Weights of a small transformer language model: 3.4M parameters, biases.
Each number is 128 + 24 x the weight over its row's rms, rounded and kept within 0 to 255. Layers, rows and columns count from 0. The size above them is the row's rms in percent of the matrix's.

# layer 9 MLP down, 160x512, rms 0.266, rows 0-24, columns 0-127
size [ 94 112 102  99 100  93 100  97 107 100  99 102  98  98 105 118 100  95 106  96  93  90 107  99 102]
[[111 109 151 125 100 131 100 137 130  87 146 109 133 116 128 125 154 114 154 146 133 136 102  92 109  89 150 121 144 120 144 133 160 122 135 116 112 147 104 126 155 126  86 124 139 128 127 164 111  89 134 121 120 186 151 167 131  96 136 127 151 148 143 139 145 119  94 115 152 152 105 125 142  85 146 164 111 121 159 166 118 138 169 126 196 139 130 112  82 130 138 157 140 110 154 140  90 145 109  91 108  83  95 153 161 148 148 102 152 118 156 147 100 111 109 149 109 123 119 173 130  88 113 171 167 105 116 138]
 [124 100 125  93 149 119  91 131 139 150 142 124 130 121 111 136 139 127  90 112 150  53 165 142 136 173 104 146 110 142 148 123 128 132 127 173 134 110 165 150 161 136 155 172 153 129  87 143  85 136 112 106 124 168 106 126  92 117 141 125 123 162 111 141 151 147 110 108 157 105 129 112 158  84 148 154 138 108 122 165 127 162 149 172 121 113 142  80 109 174 131 121 144 130 129 131 153 147 187 127 131 145 128 128 151 100 112 154 104  96 138 111 163 140 132 100 104 138 164 118 108 166 100 111 142 121  98 107]
 [125  71  91 131  95  77 144  91 120 111  96 134  78 157 161 124  89 111 126 147 104  89 132 144 126 126 156 162 136 127 135 118  72 129 141 111 151 105 106 128 130 176 127 135 131 129 178 156  98 115 126 138 164 101 151 103 150  93 136 152 127 115 102 119 132 131 113 136 130 117 120  75 152 122 114 117 115 128 148 108 158 178 139 130  71 115 117 122 169 140 129 130 122 141 148 110 167 121 122 156 101 121 194 159 114 103 134 112 137 119 131 104 132 145 130 166 111  97 103 107 102 137 153 111 146 122 179 149]
 [123 100 125  99 108 141 156 174 160 122 131 174 161 138 156 126 126 149 146 139 152 105 117 156 123  92 137 110 151 133 147 109  77 148 126 157  96 139 164 105 107 143  91 149 157 129 188 145 108 151 152 129  62 138 108 108 121 148 128 123 170 111 123 126 143 151 145 158 169 130 134  72 114 127 106 132 127 157 126 125 140 100  92 104 144 158 143 134 165 129  96 117  77 141 132 149 132 123 155 111 141 127  99 143 151 130  92 119 148 123 111 106 125  97 106 151 133 152 138 124 134 145 140 112 118 136 107 165]
 [164 142 171 168 129 148 143  82 142 107 104 127  84 150 137 145 144 121 135 129 138 114 136 125  93 164 127 155 100  97  69 141 128 114 114 162 145 115 117 153 168 116 151 110 149 140 102 136 112 118 142 156 103 121 110  90 104 147 102  79 147 136 140 126 158 132  94 128 132 157  99 173 128 126 118 121 135  91 159 159 110  94 128 106  92 109 128 102 165 106 130 104 136  93 116 101 108 137 123  93 145 104 117  86 136 114  61  92 149 160 142 123 149  92 117 110 134 124 117 127 106  81 111 142 145 141 139 109]
 [150 120 133 106 153 128 170 175 144 145 166  68  86 114  97 102 119 141 135 147 130 153 124 123  99 168 128 140 150 122  92 152 137 114 142 148 155 126 159 125 125  79 153 144 157 176 142 144 120 138 119 149 127 125 178 100 128 162 127 149 128 135 147 156 102 169 151 116  83 164 129 137 133 154 125 171 115 146 158  82 130 131 118 127 165 152 102 129 129 168  90 116  82  93  96 146 130 147 101 117 138 158  84 122 156 126 162 151 124 151 110 152 177 121 134 128 100 111 154 120 128 113 126 125 101 108 117 103]
 [107 135 129 134 132 151 151 106 174 160 132 147  91 159 167 112 125 117 126 132 129 125 128  83 102 130 115  98 103 106 148 159 143 118 138 110  98 105  73 128 105  82  89 154 112 106 105 150 123 101 122 114 154 113 123  82 112 127 127  82  75 110 167  79 158 123  82 141 120 120 122  74 127  98  89 110 160 164 138 142 115 133 192 126 138  96 107 142 130 125 145 133 125 138 105  89 148 130 160 136 135 103 118 113  90 174 155 126 114 137  61 134 111  91 115 106 152  98 133 127 111 135 101 115 148 159  91 154]
 [114 137 145  72 121 145 147 136 130 127 153 146 135 126 144 136  70 120 120 108  86 119 138 101 144 135 115 102  95 154 106 185  81 139 150  99 148 117 111 160 118 130 143 151 130 137 160 113 136 167 150 132 136 126 105 131 100 160 169 129  79 123  89 111 130 122 144 131 109 158 119 126 134 118 103 148 132 121  90 117 111 147 166 121 170 123 159 111  90 121  94 142  74 123 157 109 131 110 127 107 106 117 118  84 143 146  94 131 150 153 145  93 126 120 120 100 109 129 136 138 139 127  71 151 139 118 177 124]
 [107 121 115 141 143 135 103 134 143 119 126 122 118 118 108 130 138 104 117  93 133 106 126 131 135 133 169 164 105 141 150 155  97 158 127 124  98 123 107 138 119  91 107  89 150 131 134 143 176 153  84 160 175 125 137 105 129  94 126 157 110 107 144 140 139 136 132 140 101 115  80 165 120 153 124 132 123 143 168 132 147 155 116 126 157 157 137 136 109 117 114 149 119 102 104 150 149 120 133 160  85 138  63 111 111 159 131 142 138 142  63 131 142 104 157 161 129 102 103  89 130 123  81 160 155 104 142 160]
 [136 115 149 138 129  73 165 108 155 117 105 129 153 121 120 127 144 119 129 147 121 109 114 108 102 119 148 134 136 134 141  99 127 158 129  87 127 130 144 106 108  92 140 123 124 151  97 140 151 163 116 110 150 122  70  97  64  91 153 141 143 132 104 137  79 126 120 154 106 114  96 120 138 136 117 101 168 137 181 146 110 144  92 128 152  99 131  95 154 128 155 135 113 149 134 113 158 136 153 144 142 146  77  91 105 185  95 146 179 130 114 148 114 141 170 126 141  92 151 121 118 150 104 169 126 153 133 114]
 [161 188 111 133 113  99 153 139  99 107 141 121 116 103 108 153  94 134 127 186 148 113 150 102 112 152 133  87 140 128 139 102 112 132 134 147 124 121 136 138 103 104 159 175  91 126  71 100 111 141 130 163 121 105 116 144 131 114 111 101 104 173 117 118 143 112 121 135 148 168 128 114 131 125 108 184 109 141 174 154 132 132 134 101 130 120 160 131 151 146 132 109 144 142 132 139 140 107 158 144 153 119 161 120 161 131 121 143 115  85 167 112 152 128 135  94 136 166 106 139 122 182 112 139 124 105 136 144]
 [107 133  95 137 152 122 127 135 156 127 127  94  90  96 106 140 122 148 131 150 115 118 154 148 151  96 111 149 139 102  95 133 101 100 156  99 112 107  91 154  94 154 129  85 120 138 125 117  97 135 101  65 107 117 142 145 143 100 174 141 141 114 126 110 112 107 172 143 131 152 114 155 107 141 141  94 158 148 100  82 126 122 131 157 121 119 113 161  85  84 103 144  86 154 149 107  88 136  71 137 140 120 135 175 128 121 117 130 129 165 139 107 128 117 162 151 144 108 137 139 108 137 140 104 164 143 111 120]
 [153  57 126 125 127 106 143 127 145 121 145 118 151 157 140 100  66 134 174 175 113 150 111 101  99 133 117 122 154 128 127 140 157 104 127  92 122 158 129 137 148 104 101 120 127 128 164 111 154 154 107 155 110 153 171 119 110 112 127 121 140 131 124 123 133 162 164 132 126 139 148 163 119 117  82 142  88 122 171 116  91 158 102 105 118 100  92  79 168 143 124 138 142 130 139 135 122  80 131 150 128  88 103 138 121 146  88 119 119 109 135 142 179 120 164 160 147 159 107 137 118 127 116  83 148  93 108 153]
 [167 144 130 139 140 151 106 158 151 157 135 126 135 116 129 137 120 146  91 127 109 133 123 146 159 133 137 140  72 100 157  75 143 120 132 118 166 188 118 129 115 120 132 149 177 123 128 118 112 125 173 181 185 183 132 129 173 100  88 160 155 151 128 123 102  94 118 147  80 166 133 156 106 136 107 137  89 173 104  98 120 125 100 160 110 121 129 202 146 109 105 124 142 148 123 119 119 125 139 118 156 145 125 102 116 138  87 137 146 141 127 115 154 122 115 116 106 142 139 135 132 119 139 132 138 128 133 136]
 [107 136  90 149  95 155 136  94 104 157 145 138 113 143  79  98 108 150 104 135 105 133 109 164 122  95 120 119 125 151 143 133 121 122 151 112 145 138 133 147 119 151 172 142 121 104 130 110  99  71 113 171 108  82 131 129 124 131 159 154 122 195 143 120 116 116 158 148 129 139 107  91 134 133 115 133 128 119  84 148 128 106 124 108 117 180 136 131 146 148 148  98 144  88 165 122 150 144 116 159 150  95 116 125 114 124 154 138 120 135 113 135 133  99 119 105 133 131 161 179 115 159 144 137 123 121 128 160]
 [134 105 120 139 138 105 124 137 127  98 137 144 118 159 110 129 107 122 126 152 137  86 156  90 114 118 144 111 157 102 152 152  93 165 138 130  99 139 172 125  96 138 107 128 140  95 129 149 126 131 118 130 159 121 133  95 108 109 110 103 145  96 126 164 147 166 144 158 109 162 125 102 148 125 108 122 146 212 144 139 148 144 121  78  94  79  76 135 120 150 106 180 113 115 166 138 126 101 153 144 143  95 134 123 140 118 136 130 132 101 153 120 123 152 116 147 158 114 138  55  55 130 126 130 133 161 166  94]
 [131 119  85 108 107 131 115 125 112 146 112 104 130 127 202 150 148 138 150 138 125 126 142 127  93 140 129 148 121 136 147 108  80 124 114 144 117 134 103 132 129 138 166  89 118 113 142 150 117 117 109  93 124  98 136 112 107 177 112 165 174 133 160 143 116 195 111 141 149 138 103 128  97 122 158 127 129 124 135  92 101 117  76 131 154 139 130 133  96 159 111 132 157 127 134 101 124 155 149 123 126 106 140 154 122  56 125 122 103  80 126 146 148 163 134 116 160 129 149 111 129 168  84 120 108 114 109 119]
 [117  99 110 169 112 133 150 127 119 108 111  92 137 104 162 107  98 157  87 140 139 145 130 138 122 153 163 119  93 122 125 186  87 133 119 145 147  88 149  77 154 132 124  89 129 158 151 143 120 105 140 163  95 126 118 144  94 131 135 132 138 109 103 150  99 130 118 156 171 116 129 126 107 106  91  97 117 125 145 134 154 137 137 111 104 142 111 132  97 119 114 129 147  99 124 166 178 106 160  87 147 128 142 179 107 136  98 149 150 123 132 121 155 124 118 140 124 151 145 124 126 150 143 126 121 144 145 120]
 [106  97  76 133  95 164 116 102 141  87 131 201 134 109 178 147 128 169 101 132 131 123  88 117 130 139 157 134 105 103 125 109 133 120 104 120 121 177 118 106 142 100  57 165 146 132 136 129 115 113 142 105 164 122 149 119 125 137 174 119 137 132 146 153 114 126 149  82 122 132 136  97 181 145 135 112 123 107  47 148  86 114 159 125 115 130 131 119 137 125 120 111 115 122  68  78 159 120 133 126 125 121 153 159 119 141 100 103 127 132 157 166 103 125 158 139 138 144 110  86 168 103 147 130  91 148 108  89]
 [ 91  88  99 151 109 138 166 170 132 132 131 134 116 174 121 140 123 118  97 152 119 121 149 141 136 123 129 189 138 112  86 125 136 128  94 121 162 162 112 111 136 127 102 122 162 120 141 144 152 111 138 145 154 122 150 114 124 110 159 109  90 130 159 181 136 127 137 118 128 134 125 104 118 118  92 126 118 173 158 169 130  99 155 145  89 189 122 157 133 122  96 125 108 168 153 126 134 113 122 137 159 111 154 141 110 146 158 159 158 113 153 126 115 109 139  96 115 113 157 112 160 141 121 133 116 127  91 132]
 [141 138 131 184 106 134 133 133 106 140 107 101 125 120 101 173 153 177 120  87 143 105 123 113 155 130 102  98 138 118 155 115 156 130 124 150 123 100 132 184  78 130 113 102 105 137 108  98 143 130  96 114 112 120  75 145 123 118  94 138 149 148 120 145 122 126 126 142 157 165 204 133 123 114 102 166 126 135 130 120 173 105 164 171 166 132 161 122 143 161 128 153 122 118 118 113 139 111 129 118 110 147 133 125 142  76 135 142 136 164 145 137 107  84 128  86 125 163 108 116 108 177  85  90 130 120  88 124]
 [121 139 122 116 115 135 120 140 112 164 103 165  94 104 101 148 122 120  92 102 165 109 152 139 152 128 163 117 118  97 156 162  83  99 137 144 204  90  93 133 145  97 100 145  74 113 138 126 156 196 149 129 109 124 147 117 115  90 134 149 124 162 116 123 148  84 159  99 147 121 158 152 144 120 154 132 101 138 120 159  90 167 127 134 154 128 111 108 109 118 116 142 102 114 130 152 128 145 111 107 101 126 158 128 119 124  92 168 139 166 143 126 129 118 138 101 111  95 170 110  93 138 154 116 113 152 126 130]
 [157 159  93 171 129 144 139 138 162 144 137  99 160 137 165 127 110 149  86  85 104 132 132 122 149 181 135 105 109  96 102 162 133 137 154 158  91 146 106 110  87 161 122 110 141 128 182 146 154 118 104 111 144 126 150 158 107 141 132 150 100  98 150 126 140  74 111 147 178  73 116 157 105 174 134 157 110 110 200 158 157 127 154 149 143 108 155 170 142 123 119 118 135 117 164 147 100 141 162 108 153 143  74 140 104 128 135 163 133 150 147 161 145 136 103 136 158 130 130 126 139 103 179 123 103  98 135  97]
 [127 116 162 132 101  91 117 122 156 125 162 116 112 158 108 122 124 115 156 101 170 106 111 104  85 112  67 131 132 146 117  74 108 162 119 117 126 128 114 121  98  97 158 129 170 162 117 113 133 129 135 163 138 120 111  93 157 152 177 114  89 127 152 167 129  98 121  68 139 138 125 118 140  78 130 133 103 109 178 150 126 104 142 179 114 110 104 153 134 129 117 109 133 141 111 139 128 149 112 115  55  83 105 123 138 119 107 112  92 161 144 105 145 120 114 104 143 103 130 165 132 107  78 135  94 106 160 138]
 [160 147 128 113 129 128 111 138 160 113 112 114 130 107 174 121 123 162 133 166 100  99 106 151  75 157 132 154 129 119 119 137 130 104 140 171  99 150 139  83 141 106 101 102  92 157 109 135 128 152 134 112 102 158 106 142 170 128 135  99  99 111 100 121 173 138 146 131 150 121 117 156 144 119 101 117 145 135 146 101 155  96 113 113 137 150  99 148 145 128 138 133 136 173 131  91 137 109 127 151  86 113 136 119 136 148 123  98 161 199 181 151  96 102 178  90 124 135 108 105 129  96 164 131 110 134 121 158]]